config = dict(
    n_layer=9,
    d_model=576,
    n_head=6,
    n_kv_head=6,
    head_dim=96,
    d_mlp=1920,
    vocab_size=8192,
    activation='swiglu',
    norm='rmsnorm',
    norm_place='pre',
    norm_eps=1e-05,
    positions='rope',
    rope_base=10000.0,
    rope_fraction=1.0,
    qk_norm=True,
    attn_scale=0.162,
    bias='all',
    tie_embeddings=False,
    parallel_block=False,
    init='uniform',
    init_std_qkv=0.0179,
    init_std_o=0.00421,
    init_std_up=0.0179,
    init_std_down=0.00231,
    optimizer='ademamix',
    lr=0.000241,
    beta1=0.9,
    weight_decay=0.45,
    lr_head=0.0113,
    grad_clip=1.0,
    warmup_steps=287,
    schedule='wsd',
    decay_fraction=0.431,
    decay_shape='linear',
    final_lr_fraction=0.0,
    batch_tokens=131072,
    seq_len=384,
    doc_mask=True,
    train_tokens=1449000000,
    steps=11055,
    dataset='wikipedia_en',
)
Each number is 128 + 32 x the weight over its row's rms, rounded and kept within 0 to 255. Layers, rows and columns count from 0. Numbers have three digits each. The size before them is the row's rms in percent of the matrix's.

# up: layer 4 MLP up, 1920x576, rms 0.0449, rows 1670-1693, columns 192-383
# down: layer 4 MLP down (transposed), 1920x576, rms 0.0434, rows 1670-1693, columns 192-383
# gate: layer 4 MLP gate, 1920x576, rms 0.045, rows 1671-1694, columns 192-383
up1670 095:129101116160126116059091157103123154179138126194139083101147116131100148082136167134119101124195137172164136096127179148154146147123151128127120190136129151113116121115110166080160174127215175128098168111115105130210165161135117080054087125048082153190177116146132148108145177156104122161171195136169143109167169122094052122179169089172144142112156111075104107170162079132105189148106143123127124068158136136090185134128086127137088161098134114057132212150136101127094116152122062198156176165129139160108129130109110153112132125126151137212134120113128111154140133133125082098
down1670 098:113151136124123132119107078119088060126135070159141097147070100123071100153096146173118116156155125128120069165114164149171089151137136130163097110093088153113152144088109099165158133152117147090144082090200098123153138162084086067150093148181162108096115151155153120114147087124162109176143058173074170140119123116109163149133140158138165137096086136170158125160134088053137161148117150123145170143138163134106077159153083107089157101081096084183202101140163098195131133109116155111157133135123177124136095135117128091084135144127113157112142172159127154135080122090107112125
gate1671 103:141092113068144101134107113098206122154147128139071154134187113107144069142155180135078132135152121113116134110154118104093119128143095160094099085131069131091135124162172095144127180150077117134153095216133127065057133069131117191144148091151134131196094141158084073179142186115126096141114143075183074058151155133099136124105133161162098091097113106090154163111139140168095099105114164118195114131119186098133102135132157122183104100093176161077151194043069131161085101145196142135163142087091156141098084145142140100102134125103087071101064154111128088103148144208151128103
up1671 102:120160119094120156158041126163153081091113159101086128050156145107122182096165102089120111120128136114175148105117135138090180107114126118151142133118106146125102112121174138114141139142165151096139121112170149145073098145120083144113131175142152130147165171108098120159153138131147131152091134118123166110101165156100110134123130023136158148116130146144061145134192089084099113134089079153178116088139081017144169128095112155107161159169109151093148142121153043121109143143086123107091082090129106110123117102166110098096144100099125153097104118097171173126133111066108118115
down1671 105:097146135077091206115159143167139150138139142130148172140121098122131130177165099168196081137115092139171165095123126139118109173116136081072131131168112142112097111120120151050088183156154156154122154069169181144159192129180060099132182136166085092168131123149161147144131179102190080150127107157173118126139115095119109093141135093131148128156144132123084086165153104157157167127112099135136180104122130207121141086148105134113102165157110112181095164118176102113099087141080135147085172164196111180159145088189080172158093158189121146126136077119166146111168241082137111135
gate1672 101:118158111156178091145144107085199092091143141160154104089069083138196093122160071110136083080143082115204118117128118069116121153137102124085105118136109072182125163073102120125076150173151090130090105171079139096111081154151121144089106164137158086095115103151087121143166127170184114163108068117116090124084143151171125132098107115104156167135157134051086128082167109117138191123158136137166099188096142141110064130095111162107152193186153110125189132129148158124179116105195127135149118136116187091125182155106119134116127141131218148142135122143198053150103093104122128146
up1672 103:189117114136110143074139133030122081157180134151103072122161138153221151109132108158136105091141080120100140109104113129123110116088119179148110131155129109139083118131142132150106178156155145133061072109154130135119089172154130166155086168162101195121166154082149111098160085143084114118163143104108121174113149121118149158112099106097137147124088174107150146060167105200132117131118147139061106113101121165099159124102152145171127167138161183132128140148137177114138115161175195147120147092196110141124142151148130092101153176165141159076070169196149119162120164166114123180
down1672 102:118115099069167181129168111115095109155108089114146140125142169225158089139158099149145161118070091124148091090158101115059135134069111111127137127080111181122137131182136146102140174144148195113135150087129091132109083160122134116110157134088115151088090164096156123104148155213150149140091159164127150184099178140137135146130135124108157151106089121138137098088150168111191062123140120147084128127120132114100085109095099202139145118122093119131131104081104142130090099168106127095086116141089151058092129139136131124160059153131127122074105126177194160082150101067113122152
gate1673 100:150162103155127129143120131105130089170140155179119154070181073098114110109230160163166136110181188171112109124154108129173134139182093155120102101113184136112160135073152147114082139165124099144178113135152068138095150109041149141106143139128173149080164083096142147163146113117169121132102121148165126197155116127113140140173132119112149176073150077126103076102184134159099182133123088129118125135152169148057090112087146176096141154149167166141158094109128159111080097120112129170145162149172138093157143137129086144098136090103104166112107139125159067164140152106155162159
up1673 094:152150109094117126106099098104176101156171110122185058118059089125162148102139111101146110145153128061083114129106078128209132133072092112097132127142114164114113156109082135133102124129118130127139094142122126160130153106115164178106115115116147154141128179105122119112109139140140115166178116132141118156117132159126134118155126129084199121094088101098063137116183147126091153188106127037130191184120101115166069120161125152088143198101135194144138093139110167182124115125123151104082133095114148083122102209157156141099138097114141113130101115216136077095130188179100138125
down1673 092:087077135106102149100153128159119188100089156100145132163132180099129151174073079056086072108181107123169136126142157127076123109111117155184138112075140154195116124126126128073076108127158161106112157069114105180158129138165098105109142151120076127151175120139100123143169150115101158134143119073115167087143134163118131140080154125158063057193141158169164107088090096092101061119175110101140162136156062098100191190156115083196138073122111077110120130155113118111160104112129141154184148159151144154137128132101112104161131121118110091118192152102101169115174092071168081120
gate1674 101:125151137171155116067173136166159161154107147129209140130092060122153119136118085213149075123149117116144137146133126121196083145109119094143077116139110176117159143179107111115098142104137160094125134121162143095135170136163130118215113104144168109070095136114111109139148135153154119107132113162148125163134155085096112097177137082130161111087147146126165094092093186165178194134183159119123068151091087095131062136171134177111130113110151143126077033128095179128084168113092030104084126145168177196172105129139140130151171141115135024124124181145166109095131129137112147195
up1674 103:103108077099084194144130138076061125255142158083160135187055135160146126115112144118167145100114155084113142144151100121114121200098080123158112078091113154168147145112159161126179105100097207174137110152133125063168177148135180166061108185105137142100108108126085121066138116133097202087179174113188115138137107146127172061122085110081119190097130098108162116178127102149142224144196135118178143140115157122151156126112122094113157106146080135154101119126137141097095151109143120148114112172076169125167145154130195083120101147178161131164073127156114083122171084125096119114
down1674 105:096120096120088147123126083131177151115055174146092135072057096092145132177130091135144155075089089124139133068235106167160086178141116097145154129128134132148093110133137114101204193138082128103090174102184091123207135077100151100119131146147121125068130145199123083091101088148129097125152124092079127141144156060130138120158153111105099077107112147175111143136156181121127113115123116130141119090118064155187189073119122078093115142142157178144119149132105164128144143119124084146135173133118127100108129139107149160102117147170111081148204127108129109097095115171100123111
gate1675 100:057200136210082101148123141128149121144074147184102082125108105081126165177134130079153120098120134198100079198142135188154092140071168162097111190120103109059164131118105169053097072164115145109107076122126141095134111104099110173172114175128162133115080073161139147095151141119163147086128171093157111051137133111075142154126119166154120157098117070130079180175130112114129154103092096184126139087163162126116146141140118113152121165153136118122117122108199114191172155142133174114121088171169129121107103130179108112091071098088102151103136103139082092171122117142133147137
up1675 102:130108095079121135056079135148113131140177083120137149161154123116100100165178128113115122132118173083102110148112147138172146075117110138116071126166146131087154155129121084165138154197069121084128130131187112091063120194148127154147097158157129101120095124139131127201148120158136082228217154156116157150164137130175107189104115097132121127098074178186123097098077061180144106116045112046168130110140111119126160129121136137171138119165115159134086121103136143102166100123103100071103103137139145091124097112145082107138066169072129139104111124133103162132123097159069134192
down1675 102:110130154103107076138111086144145143156156106079113126145126137159119162129140125147098184119114139124060124135138121079073151172090092094170123088119153125130156113094195136140111164148093099098135119137196109147127089140150111142154124110090113183098114121088130117115146118097146098116147156174078123134119107132119103150091111117106148120139094162132146087103092095116120113088135105155063141121173115147124135000066177100142148081167094116163158123149119165146182079125184133132082067153120093096100131193085120120131134118104180103145141101127139167097117106106139100175
gate1676 099:112101109175120099148149133133113141124136148095140120138113175130097107069148125093217084090157072196113085159098129102088107156079110146099119086083100116160138072141132185149123210090116135062092133105141114149182106170174145064099147168108125121134176146094155154129102104107055169082152131116116078138180103109130106137116161081159164115138133138148129086145119157171137134119119139143141103102100115138170092156115127137179092122168121173146128129153099117120182073177094163150113107090097132130131204114119136102106127179097154131105088108076140132091117107163175105129
up1676 099:118116133165144152120130155102103073117150156124109098086141033162156133055181175181096108146113120134059185105093137144150084161084105182145094133108119127105147132120156125104158138096197146127140093150120142097136109129087146081167112137134108159071123155053106122126133141135179159120127146170204129156159089124108143153112177157150198137112125201074136159075153123172063098104183151129165120096106155117100089134113176084109125078170138151116183102136124129177172157165127080093155128122155172110139140149139132087087122098063162067146100053142104085127098158174196166144
down1676 100:130079047145109157115180120163146100113116174153114162158144130126110091192114116116130114108140118113139143118071180155080116140073103068134141131082086199148155124175096178125089147168108126154094135148103095159131080131083131128154147081065103146155158158165100171139116154185162106104112164072139106146102129139109149072031143162127123186136116103141146137147122166129143126108189095114143139147118157095136179147081144132122137173148117127147117151180118126104123143109173187053143084147109140091153136157158096144178118053130181085103117119125094148095102097151074093145
gate1677 103:154128120102117086086150139096160169114163113081109121101098162136139129133101061244112148152132096159148118181121063097115143083143107161111126125177153153182130148088124158193143155073055095108174111151142140140146117125171175098110136084105174153070122118158110079116127176115122141141172119089124097205114164040063098100126130122101166136141081163173133128105152096118169107094169146111082113164089177115161176134134075110172127110090149112131150151160124117176083142161136095120042166162101172131101117141156096111154137155105158103109113128145143142066142161110147153107
up1677 101:107108149147138146088145103147134104118130099122152063108137103113177128183135133081124187124131116110148109100121178115141138107134134075166139085161116110120104128147048071085163107163181167174153044171089146162174150127084122153172071074133091126136154145119085107102103074173138113108106067111131150091114065148112149175165187132137094136066073129161183189116160129094090195120159150214123135123137202102156141075103192111179093130161109096157127104079157165135124206116162145130117115144139143105118185125116113129161129102118113155119068142148145171138151045149143170068
down1677 100:151138156123143112154089132107129103076073121159127084151109167178194114217180174113116120177127109166139115084069113091157071150095106082097130092168121092141144095103123102086142176156160142160119148090096072179120113178101084157140129165154114141150146125047149124124124176153147137146133139158134123092147140155161072116169152128118101155120108163111119194199083114105173127171145076115149128124113113152140118126140160084173133142174123134092159102166171077109158080138099117117147112134103125082168151174081136104076067108100170130156176146187142087152149098137111173190
gate1678 100:083136096104148152166096104139195108109097074114140143133089106124071106182126141130131102036165134122130075148126155155146151137099111127127157099124135174117143059147148170144122123106124172196095161164146115111119142118170088112153078127169072144112144136143080151099128161184164135155110107119118144160078105139150110102175169148139128118143150123140167150118108083110119091108160097164139111115126116101170089122157120126106156116149166131141112104180183122143165130129167117132141172143119153092155134103133050176110116143155134156115105098125134119122124122136078188116
up1678 098:128126109148082233112115157075116131125060114108100118134130103150152164140087209143084139170119157148120148162148120133107123117094123132126135068065130139086209151125119145090130082109135100143129092059120158131141090144163135115136157116128119139130151148165153154169163128086156157160144076108067126151115182096149202102096169121155096099088136120124068105137116131122172153099137107125150173159100159143122157129142086150180080197127150121141117105153034155129031106163132106164144147117156104091164132177145095061182171114185170151136145126147130118062130151132175151157
down1678 098:148157068158081083120091151110191113170102194135131095148213201120180116135151133173075134123127119127140114142126174033152143148067138145141175194110066073156118090146126142131093082121133151113126195135164138119056159146121102088130150121119123130094087103156110108093063184115120158187120165183122137104150099178107148125148072172168137152053112106132138090171130080119135072106142119156119191125139161148139119027187190121171134110167182146132190162134142166049148120185139122122134104123082174080146133190094133109150111106145143081117140141054128149105155167106187159133
gate1679 083:093160175154195153155152150167107101103080144107150143092140101163154137108130133096159102068115128161169109102136113135117161092144129164159134142113156142164073079148194146122139149149191154137105140140131113161100150157101115147163161101164126144098155177039155128161146090080118097132117207146179178153105139100131120144141138148142125117169097126155143171127159087179137187136149110147162151130105255068150130166128084141179150132194089138189159126180086088155141131097105120151107139135101161118140174136152173141175118142092120061103093161092069126142178105152179190121
up1679 096:114161107133145149109104144131120066091135150115093117078107120120093122136114083100115133107082169125111197108190118137145130102178138150099168133096140190142072141129177152077157127095142098119165146151132108098073125141095150139104155112113064126121101144017133112140127019128124164115123147184156134172191106158110140140167108135108116137092140121135076175112095094136093203118107110122158198161175178091147128114069148103135164131222129158138142146152127092176098143060133145132144134143092141157177136209139148109162177102100109155123080154107156125159152036143100129098
down1679 098:123141073185131135138124154108064098121169155080135112128117142101128099149090077165107132180126170143151174182189142107096167120148076152090096105060082151100149159135125173134107137135073180099119199133111123136066148133176154045134150111149074085139075141154115134137135159176109111157094154168144174150113128147087149159148098141181105164067137135139123129138151133116144138090125131137095177144150127104177107106105129097128118098122083163106098199139140124117124192112103166134105095140080129122214090166140171116181123096105151150151136151096152123107127065114109114173
gate1680 106:153119157118123110136173117140124168140112152163037084133153137156115088141177110127104104098099108082140124175103077091160153101166186158132095153141119081115154140063107174117098116160148092117221163093134146108176124108111087162087102078071145094121124079188141135123113129127181069101129181048180151129112085141142147144178145080101135182124128137151029106088114072124082123128075148107124110074182154168131133117151124117116170049100135156142112168122152143182120118082105095109127152124126146111112110101113167128122126121107139044076044182080097102112126168175164081148
up1680 103:128185118117091112168132113115129207115077075160118132117168114116133084179154136158077124164119167110159152116108130123111133201155139113119105117178104100139176106095123128118166171084124105077171104153156103106078078098129120139194118135115165148127171184052188106126133087161156157088124077119129144138092138131136113107149077100074152159163123152054140108123127115117133157059125131110144097131171204150079114142105101148109145107118129159090177109114157126141167127075091099176135133048094201089120133083132163200174114126058107133133095112109066079094116160090139174115
down1680 096:122131129142130163135078085139077164149095132139092137110126055140117106162141118124147178141074140118149041146174163094145158134135189128159115162174157083144155146091118139146066095157135142138127168105118114144098121146141114112083092117151073156091103122214125163141074174124128072079216121114146153086125162175119108083112134201069215124117112177110126077164050117149109110114092145111098098131132134162145102000178138124160132153155091145117073157175089132109129180084152169176118124056112134140117137102158120114137128138120107111083139117118096101122143125132142107082
gate1681 096:117118068175114113119167142135180131104131131156171113075157118160113162156155118128073156099098080146129101184105154157132195155132097133082132089115099137152093092107120123166107072104123153144174168139121177089049122114097150141119114144099108181132059104105181140085110105128161134120128082127192163114187136113121127151164126120126177066088156153060126131128124191113097147064160122067126164088085126116128137128173086148104158100187126103116185124133144106118158159230112105154107171130098127063088164163150122117205179125133108143113143084090164131152167099157200137166
up1681 098:116146113148135118151137156179140180139095133096166139142144121123098114160131122145124195186122064123128178140121140115102146128127131081116150129103166152179119057107140144156142222116178117096152116124118172113147097120103130125114085140119116138106101169103158100070098109136191070118159140145166106150140066111132150098145105117095137156109111169164134143131093092151163170098116176190135085068125182133132072120140115131117119106164138149117127077140165127100117110118165183171097126108121084064113098150119139109129078152177147145126185134169121156154094171080093089087
down1681 100:089141096166126139090159157114068175178144087136121098174082101143118098147101092153138121156111119167123182111137119121141173087065141080122101155096113088130151147098160124096166179108163090095119103130133148181203127085165096169175178151197147126170106163126173108102164132136167086104165125077113141125070091106114179126183113140160107141133165077143144115105120159174150159108117156128110130120194072046113145172153132099199168110139139158125130172080145123088076099150117170136165116106139113128121157116173097116160158091155121113135068116131096155154052177116121097136
gate1682 101:081123086097146154116114097065171089145140159134115087158153129142162094130141157068125071036101112149111124098122100138133153077175143137109127095117127154125147152147173111132083145031055149206132120142094212169092205112088116074112070152136109115118069144098095099085163114161081118135100154141198048157156105163146091092180074127158096136158120083163095074088129139152115107135126130138146175126114152045086162157092049136138170167096147120164144114149122160093054114112123134115114121138132155079132153081120115158130101118144121116151112094125153102170165092180144176182
up1682 099:158086157106098180128138121118127125140080085121141023176142079179111166080138144124157091097129119149145119165123113117152136127088121114167139061121046109130163101131114113148128144136142203183085178119151119149155108169034133139078097127113127121137074127170098188127107124094106148131124082075125080101144094179148111135105124163073090137097169139118092147091175131156197116141098108135116168176130095148114171117126121112115088165149087193141122120152107149109117192080130179121124080131148098172136122053129153142152154164126153068157198147166093107120096166077107105138
down1682 101:150150144150166119170174057129162133083150205078154126121080139133097100160084099199111075091139149139166187209110085086194090153177157119192179073124106113163187106187135117163154101098131141149139143086167143117149098136149079135145108146126097130094006137144129099142111109113124202155115106101096123171113140120164079131111080139136145114147144114158132171173138153188168166057098149141187096119167101091187134135135113103123159141134083125086153132083146154146088203106141131072156118178147119052111137107125172146188102098140142087137131137137140125156163129123075108138
gate1683 103:178128126156187163092146137117169111112129079136159165096170147141107099153149164152113087154146083137155129162108118136158152130116156113127116173141062115166145164123163148117083159142099135113154130196103121120147114132132120151095165079090110081142075107131096181138137210093143119137154102143147148117159137124149080132101116162144172157152088106125143153169122152102131166183117097164104155134115063091132083157124144130116139096134071181125083136165168145092155119144127082119138127171165148177124133077096174150141147079152086086106100131154146118145135160169080124117
up1683 104:076119126124106195161168145136130091118128098082138072103115143115105155079131142203149148187161117164140097051160079152131130084157078160139124141127080171125156096155143133145176101149109116122191141156114198116137103123115156215118108170095106217140090143037143151070139066123142176103076111067154135124141113099104125115134108142160127110206108135059152133129089151165081057149144126181115177110072051153097048113175155155125155069086135141092120157119064093180187093091104125149142147124135188142161135110109144146144119169065119078177132129137127123097134132129152125168
down1683 108:067138165182160166147098121111138161106139095144047097137163168129162129107159126164086132130095158172176111119133117134082109087171164118113091129098152148122117169100096108153144077138118105171108091160108191097151109061147086182145109141169149196102172094138113082145164087128106097142103095087125126112111120102111095134129118130098166149049108162100084125121093100136110137107086156094112176113161120105161151214112092147166162118128123149153171101147149110195149168111175127138109086157161198135140091170161181168089143162095196133123088137160121085174186101089174141164
gate1684 102:124142158144102134112097150114177098133109128129135138187110166161151140195133093078136134110120081188129153160124191105125077111138148157110133142107128162165119076119153140118112172111116122142135104071146122080114167162119146189169160077155070178170162155099114107153157121192117099142127168156143141154101103097060117168099129135104138127192150073118090100163194146185125128084097183127177163142097115133104151116154126103115160072141161117166132098114115107131159126133112128119153072139151121069117138073115140188076116108140070121098108065081149174132126152165140146161
up1684 098:139051072092151156095093150103129114114149092132100172129155119103140115117141122093104103130179067132139105116127135122136116174166134144112186141094141148050133099126152150074109153166105099085148149151138059079093117138106160130131089112141125080142082140139093200151161105163116167097113170149174073127115107162167168131153106079087103150154196133045140107187129088227126109098073147169129124111204113107138096118091119108071150051115163157147075144115099189136125129114140159147144158158193203186163143105121175148142156199097101151051157104074093102132103177152127150157
down1684 102:127117086131109117123124135097125170133131116119095096126126088185159107165135169122113110133126158110107162120168136100167132132183068117103138156124074113099130110131171110180144072094133158160148098157108200103104168079178134155121136144149132157152130152187132125063188085136140143128099099064099162099112097123173207066158093168190135126148083091118113114107101156095122170151143140167093141100141151092130183105110140141116159114126081158096107164094143126123089152163136145110095134167152115157130079162183102150126119174126153170142110128139102160129082141114098105151
gate1685 105:125152161153161088073163168111114176137169107181153101129117065129153103158112117195112155152147129124146164192114136089092166136145143135099136139092134137122146112134101131167115069104051150103139095116111148101086137083114136165182133094147183170128109120080131112184139058079153100122129096120146146151110169119142197099133169131104178176113106134156142136140140121116155062066101165076103086129126132155111118082129100133172130093155164099112146095118140132151115168159137098156081110066116095162160128146117131117057126125163076071162067114111123165153195122143162115101
up1685 100:137183088111122111132121140104096089068127126165085118132138143149116138137116169108089112098133133103186136172164100136163126116124137127111138172130197157123092115128146152137114071126109165120132123065141130130124182138099100162151152141119121105185182106104183132138120115141098115119142159128153162123107225125188147115180150130076149171082129150106094142162094141127146140124113124143140155076113141140108114100182195148103075090162121143148108095107142198179122145112180179089101098086150142074114120158136123163152090137115117080146153091108146121110161125137104088128
down1685 087:133111140136111130117141161129093118119122147085096101102098153144104118162076100150131100173044131161144127148111129098096090106143095115184145109116127142122071113114106128122088122129145111157095122159103138138126151158132124122136101162119144194117141152131116146165112144177100143123127101142145106102102153125096120117109098145135144149126175133112128096153099115122132134137096131152092111159152121199132138000079122117159121105139087107149143187125128102149135106113093136146131116097119138159128142111170099127093107119142079165083100146141124174068166158108159137119
gate1686 092:078083114154165116110160158113127066115152136121120159087148138213144159166113077071097094182079170122155146123159109156205103105112119103096089112121066100141129104092130093125089162143084123163119070158116164101090149154109092152156164143156131115109108148175113086204152147153130087093101146111124103087162112102142088129080183173105106103129115148088154193143171139178139068068171060163090176100130127094125116146141107131097102116120123117101128173119141165183207111155130098153113167170118121105135099117145134167123128113060169065095186088103066124066173094120099113134
up1686 098:174122080095106207177134067112083120157141126067109167179085138086149092156127167093106115087171128114137159114102065132141096122141153144176159098124069109156111142117083127126150157099195172136083087074107178196177095078110131122090105168103092172120152103120116154149101160082119098103145090150099050126076060130109189089131051161182155150141080149073134112118149079116166148111172116103065181171170098118144099174091143157101151119141132145095131137186122145118116114101138151155142122089076115156140126099194058158142130099088104089152228118098102127114120128105145133139
down1686 099:138144117150088188158154090114141098130137111111068169136123114085134137116056124146097120107109154109191132138140102089125133122173158161146127203096156099100175187138106108128059101142156108174091173148138165044160076130155148110135144143119154130136126117138146098133131167120155102146099114089091103128183129125086095129154083125165158161094144056154138065171093104099139166111159141102112103062183106127162063255127125139112079126120157140107109144121157139162062134129092185102089094099145132163146111145094127087185144106198179167136167138135156158109148140128135128128
gate1687 103:129113111121156119156163118132200139147118119161113096178147130109129102083135135136159125094151208098155109074187098121139156171136149074144099098152104139176161105133152095078122200071093084121155155166143126147156140154171134147083114086122097156135114172160081153098117091101089147148147151106124145097136187126131084173133148167145164082168132126133143082117127087147135140152132119129183065096045155176119143142193123125167152153163124059115076160181107139100101094156129088151098141118099151114112128111167112145186131106108102095145122102076172147126117099148077114118
up1687 099:159066097147063145131119072090118134145136120102201135116172098136152173119147081111156098113132123120165109074175070145122114143084136080215101097080127120110128132167123150139164099117175175129186123138115127117117183093125101102101155153107167178150098190099122124154187138104159125082096156130129186059130136143130116088049151117124185120149066107101141106100170135168166104130116168127117172115095148170140152140133162107140107091086109137151196124123121075194113133092101089096112204187132111116090129132132166154180107119105169137109173173101110083115135116183105088144
down1687 102:154139145171137131166083123036119141128107115193131219080137082203147073151133149079141136108212125135160180102131107167120201162113114133118085111070118079117117148173117126210094102077108163100112185175083154157126115125084094119156109161097119153120137095135160130126109156146063185179164172158078129134134097138085078170055142102063117133161079121072130141118167156126164116094137126118090094120096141079158105138087113105106163151181118126184141119091140153149124161115127156134083109112091166168134135092135133137149171113149112144096090128098133086183161214113082082057
gate1688 098:121135118145169131158145158099143168183113116150153157130146159069090121111107155236086140201184130155156173113120095160144084090158197097098060152222160086132121099152166073222128082101065120125067162138113119111189110139132087210157125119064091165148086177175084159145183165114149139129158104140126181148138118118139099152142107071191105128109128160132141183134113148132153158179171116156125088159159151165122132136116124168129082043120112157090114141095082115105144120113137135142145095213164133114096156103108152192145106141134162142099158155177112078112146105141151104165
up1688 098:115110137129132096090139143132115127188121117137141111180039074124135147144155145161121148111139096112123079116097154071066126186092146151116105102157155148096164088161129142150122103128083105118140118056115165120106193186125119080115149091151168126130105156113173127086095114139097143119107165093112116086130091160119163134125097108089155107085117176138159114126095173156083108088160140148144156103097125126096164115069125189130074109052162160135103096085149098149142181179144146124080136137144152154137076131168127170158115101164102123097222073126089116135134089145193112181
down1688 099:116056124118159097099215130150129099167077110085082119077149177123145073121074129122077137212143128119119059166107065171062111170147107128171101042152096135135110105068130202183129089107101053095127139122146036146154089154139068199152091116080126138074139106160154122134149188085150144137151125133110140163121082106117162110089174116152073135095119124148166187101161109128074134109131117095109055172121097119102109127124054161105135167101092100114107170142128152137065128070178144085170120149136101131125177169094135127146082141199172109074150160122106117152116135132149065150
gate1689 099:129144131132124137109083119113155138167181177206115111096044138141210149074157101115155122178139065100139094094154090050114179089097143044083079104093066131107160132133129165212114126109112153186207157138147152157079131116146142084115146124155082159136043128103117138145147108115137164120159106083088128134149186129143147140161164179150160154110133109180152134163181139065138109077196097108139152193125145187114089118121104129172134131129125134120094158124188097192085098147137068165127129101146137165153155147143159112135042109101092087095145096151121108126109110118144163123
up1689 096:099106159134132109106123115141141172154170085124102122177148132131144142171108155132145118120194130093118173103083142079162135146148089068169116157188138100142149171155123125175152120161147141096128103125066154119119151116154078147160125129166134110137157136145142122146150157146121130150108086094123128131148057135176174077113132129098155147124125110132088101114144090164108078090141114124210108105132146062148146069174160080137121142135117110167141109132129129145104040103151087137131059132058150151192117121120125160140161128155102118124120157145119158130087142105172077127
down1689 100:100103109151140132148127109097123074128138133120127152109178166108136154082150118080089076089125112080053089122112172184123128140173134188130177116140177097130127141105132186104163165109075152170164050107134061128136123132069108110128092091164155115117196169110169159042114137165157148143143154135119110136133167088097112123150145162129035089128131117117124107108139172131188159108129196154084143143075117152117175244144109165106135145114124169121150118064104138110157134084146169165140101159068181146112127137081149123136152093119129105155089098138118146091090116146162116157
gate1690 104:129151146139115152152121128144149155123129154108131097142148106050137108099166137139184147126181102142119102223115033096124100084128124191113136119143167097091063125093073137219175161167131118132109134165087143060122050149136127206130122129176147144112158084164157139194128091079132187135175097129168142100088092142124175183117169133128154132133076076081158173130107109120165128113110113117112098157141111118108130163134097128129102092146119091101073087166106108053128148092095153121079138124153130096153088163163122081090151102183119151094130161085121147114127137119092106125
up1690 105:207074145117141133140118084116107088132102083133118182158133222121160117128152129105161172108185100128120096106121113155085137140119112109155076109129104121105123077173098132115097118111112168121127104203118206118141113123129158158050140131088150139087153161138129126134131204114135129093101123130191186124135126125085075118148092139131090190158176110136125132140141089164167170181173149126160170109154126109117115136102119136100150070160153138141111087143161103111132179114144159093082068147113143063120120096184126167081180158182150109133178180097151112131139154082136154165
down1690 106:141100114134164165143097137151145159039156141130120090116156101142143074117138158143180113164100118152103125123219124118145117120121178153133135114173141113097086129163116087030104131154151093130108125167118114125126167110119089160089123104101162122093124144158094143135085093085140115198161091141144097103085114086084109104087118164122121122176162147124156120135082111116123167173085157131164175110108103135127134172135155144240130152121166096141156124170163141186066142144163123111063101114104178117069177043176096176132157123152115124110127186178134139138115104118118140113
gate1691 101:154112092156138028116090152135142138137134160088161133136122146147119110158155132180144104080122177126138108165091147139153140090111120132097136122184117118128143151125134138129073145093108090109219068094100131094113102089112115148168082131133184109129104135095161146214178100108091082155119110103118106125110123103140117109106136088105124135147173143149132090096142177089142134163142174115106051157168126084148174132079077140099098106175145163089125142109158090074087116124073051092169164099093092134139144166117162144122110097130157165153101111111142096133162137133101147212
up1691 104:160107145127088195158149078170184111167136148108127121143118083066091127168122135158093114071122169108073142102092077106102175070142090134094136140077167109109129155146133162191118138098119114168122168101062122106167132117083172145054082121100067143125124067155100116062117139178149221142114117135141196084138146137154180127092090144133091127136131169121099149166157091105060129138124174147144107132191041106123143110124144089139113111134088180105129098119132173121186166100178130088131100150148115162152070096162131112101142126128075184147141198151125093090158119181190032154
down1691 105:190124167141133129128117116177128144125161109181143134171143151115131114157119120146143124157125125173132163171057075155155145161140102131134130173121115060137115083115135066123105166089154162149120168136157162066104188168179164162182187142170100130144146114107093162098145106154091134093102185092114167104127103088094124118057155169111164108046138123115078091145114108111116074201136144169112120092188069135102140137090139054200150130157125136158093100134185134190151075119134137141141092093181126155148124183132129133143181153099137120100195123106141119122123160156136124130
gate1692 095:115224171052151148077116117130095149117129168147142130183125098176132119143105140179061079095181101125162122105171138115113108076191139165096129145111129127024117143120191115072093107141132167117065090124148103109126118144094131167149163094158141132169101104111172128146126168110121146130094178110144130154100155105150070147162119113124146139117140104174112101111111102201150083124087186106149141093093136115113125131093083167091129178105135140156153128064122134112170120161150109166108175115120097186070079142116155158148111106137109092115163113121127129123142151144148091116
up1692 097:083121116154089155132079155130080155144118118134071076131142087118130136102096102129124126184128140095139136095141130116111093131076089136144151171134110165104171159133159151126145221135101157137095135148166097150155190112115126107150187065140155108183135162175154123219145146149103171068129112134148122160100119099080161140114097097149113152163096124110176135116184165132148110072162060088123124130180131107132107158147181137138090166132127121122089120119112047102178119178148133125125175142184103114089111127149117107125087110141134137160087135152120185133059110113180121148
down1692 099:179188093147130166147159079143117082119117109117118112168119118123101182128080122113098115154164133130111060114125122079176132079102101113107113120116097096076162135176099140131126088188132150169111166167143134207145119118171137124146152163146108127132118148106103097117131140115099163141120128195182170148100144161127137157166123122145127130146116133156109147155176145150176178151110122076161150126129200086125097255097142125112134119165121106140127091160176142100126124227199168127123125110115145142148119111193090163104089126100150129097111097132103181144141146129168090104
gate1693 108:122111166103138115149145130142167161182051100181139134096106119142117126104147126113122074166158123098135153153109102105079136082093104171130123197171097099118122121129190120099134107181113093173134115100156095146128152138112179065092113151167080084138060094146099144185133133109144098112138095092110111161120134126132089100073106179093113142158186155135165095115135144159120167142138122154148120136118111112092135165137080053130123116113152173168114120118171140138159140127125081109147093129140148151136099095076144164115133087068099156152106218089153130135064145123158101068
up1693 102:078076164159115158144075082130162151150114135117095142120126143121115111116130164174110087108119155135146095170155112139126138154153131121188108105092140102137153188093119157089164200109122067087105057135127108176142106157135161157090171133140087120148105142179151141107199114091143113096080125109107115148133157126095128061105137100172180149115187117170087063130091174150115159196150117139112143124091155130110138156146143136104134104116141149125137105154096161091181119130116127126095152136090152086203115125068160127125143094146114110147104114146075098145086069132112144129
down1693 106:165159122131122132180152149143132134130094132099088116126113171152076161072097060101138205132150144112142154141148096133054142179140082118088170145170153151135136114098087114076126062145100120177152172140117108149131061102062136076057095106090150094141092125135128103140092080099146081177150087110166124095131080176167105081160156153106110176175117117135119170098149159101153200148136131098100072071068120154146139108114160122122132114149080133137113100100140151140140171115138118155106126133136139144113173213110099075142185166135150112148080071139144105117110133138171155114
gate1694 097:097137103092155087067117149103100082092064124148138115107142201132148105186151135116168129129132133123167091135117110062153115133141140125096110126056119119127091084189072117083141152083085118082135125098121179117124132107127115057136144121151145139153106166146160146138109134128197114087134112118104156168138096151181113194091109093205095142072145198129083112167100133086126112146129113136146125166146082042123048143139114112121097092113111115097140151100142067154187090082178123139088092154085124152175133117082138149137133069109118148207168120129122160134114133087127131135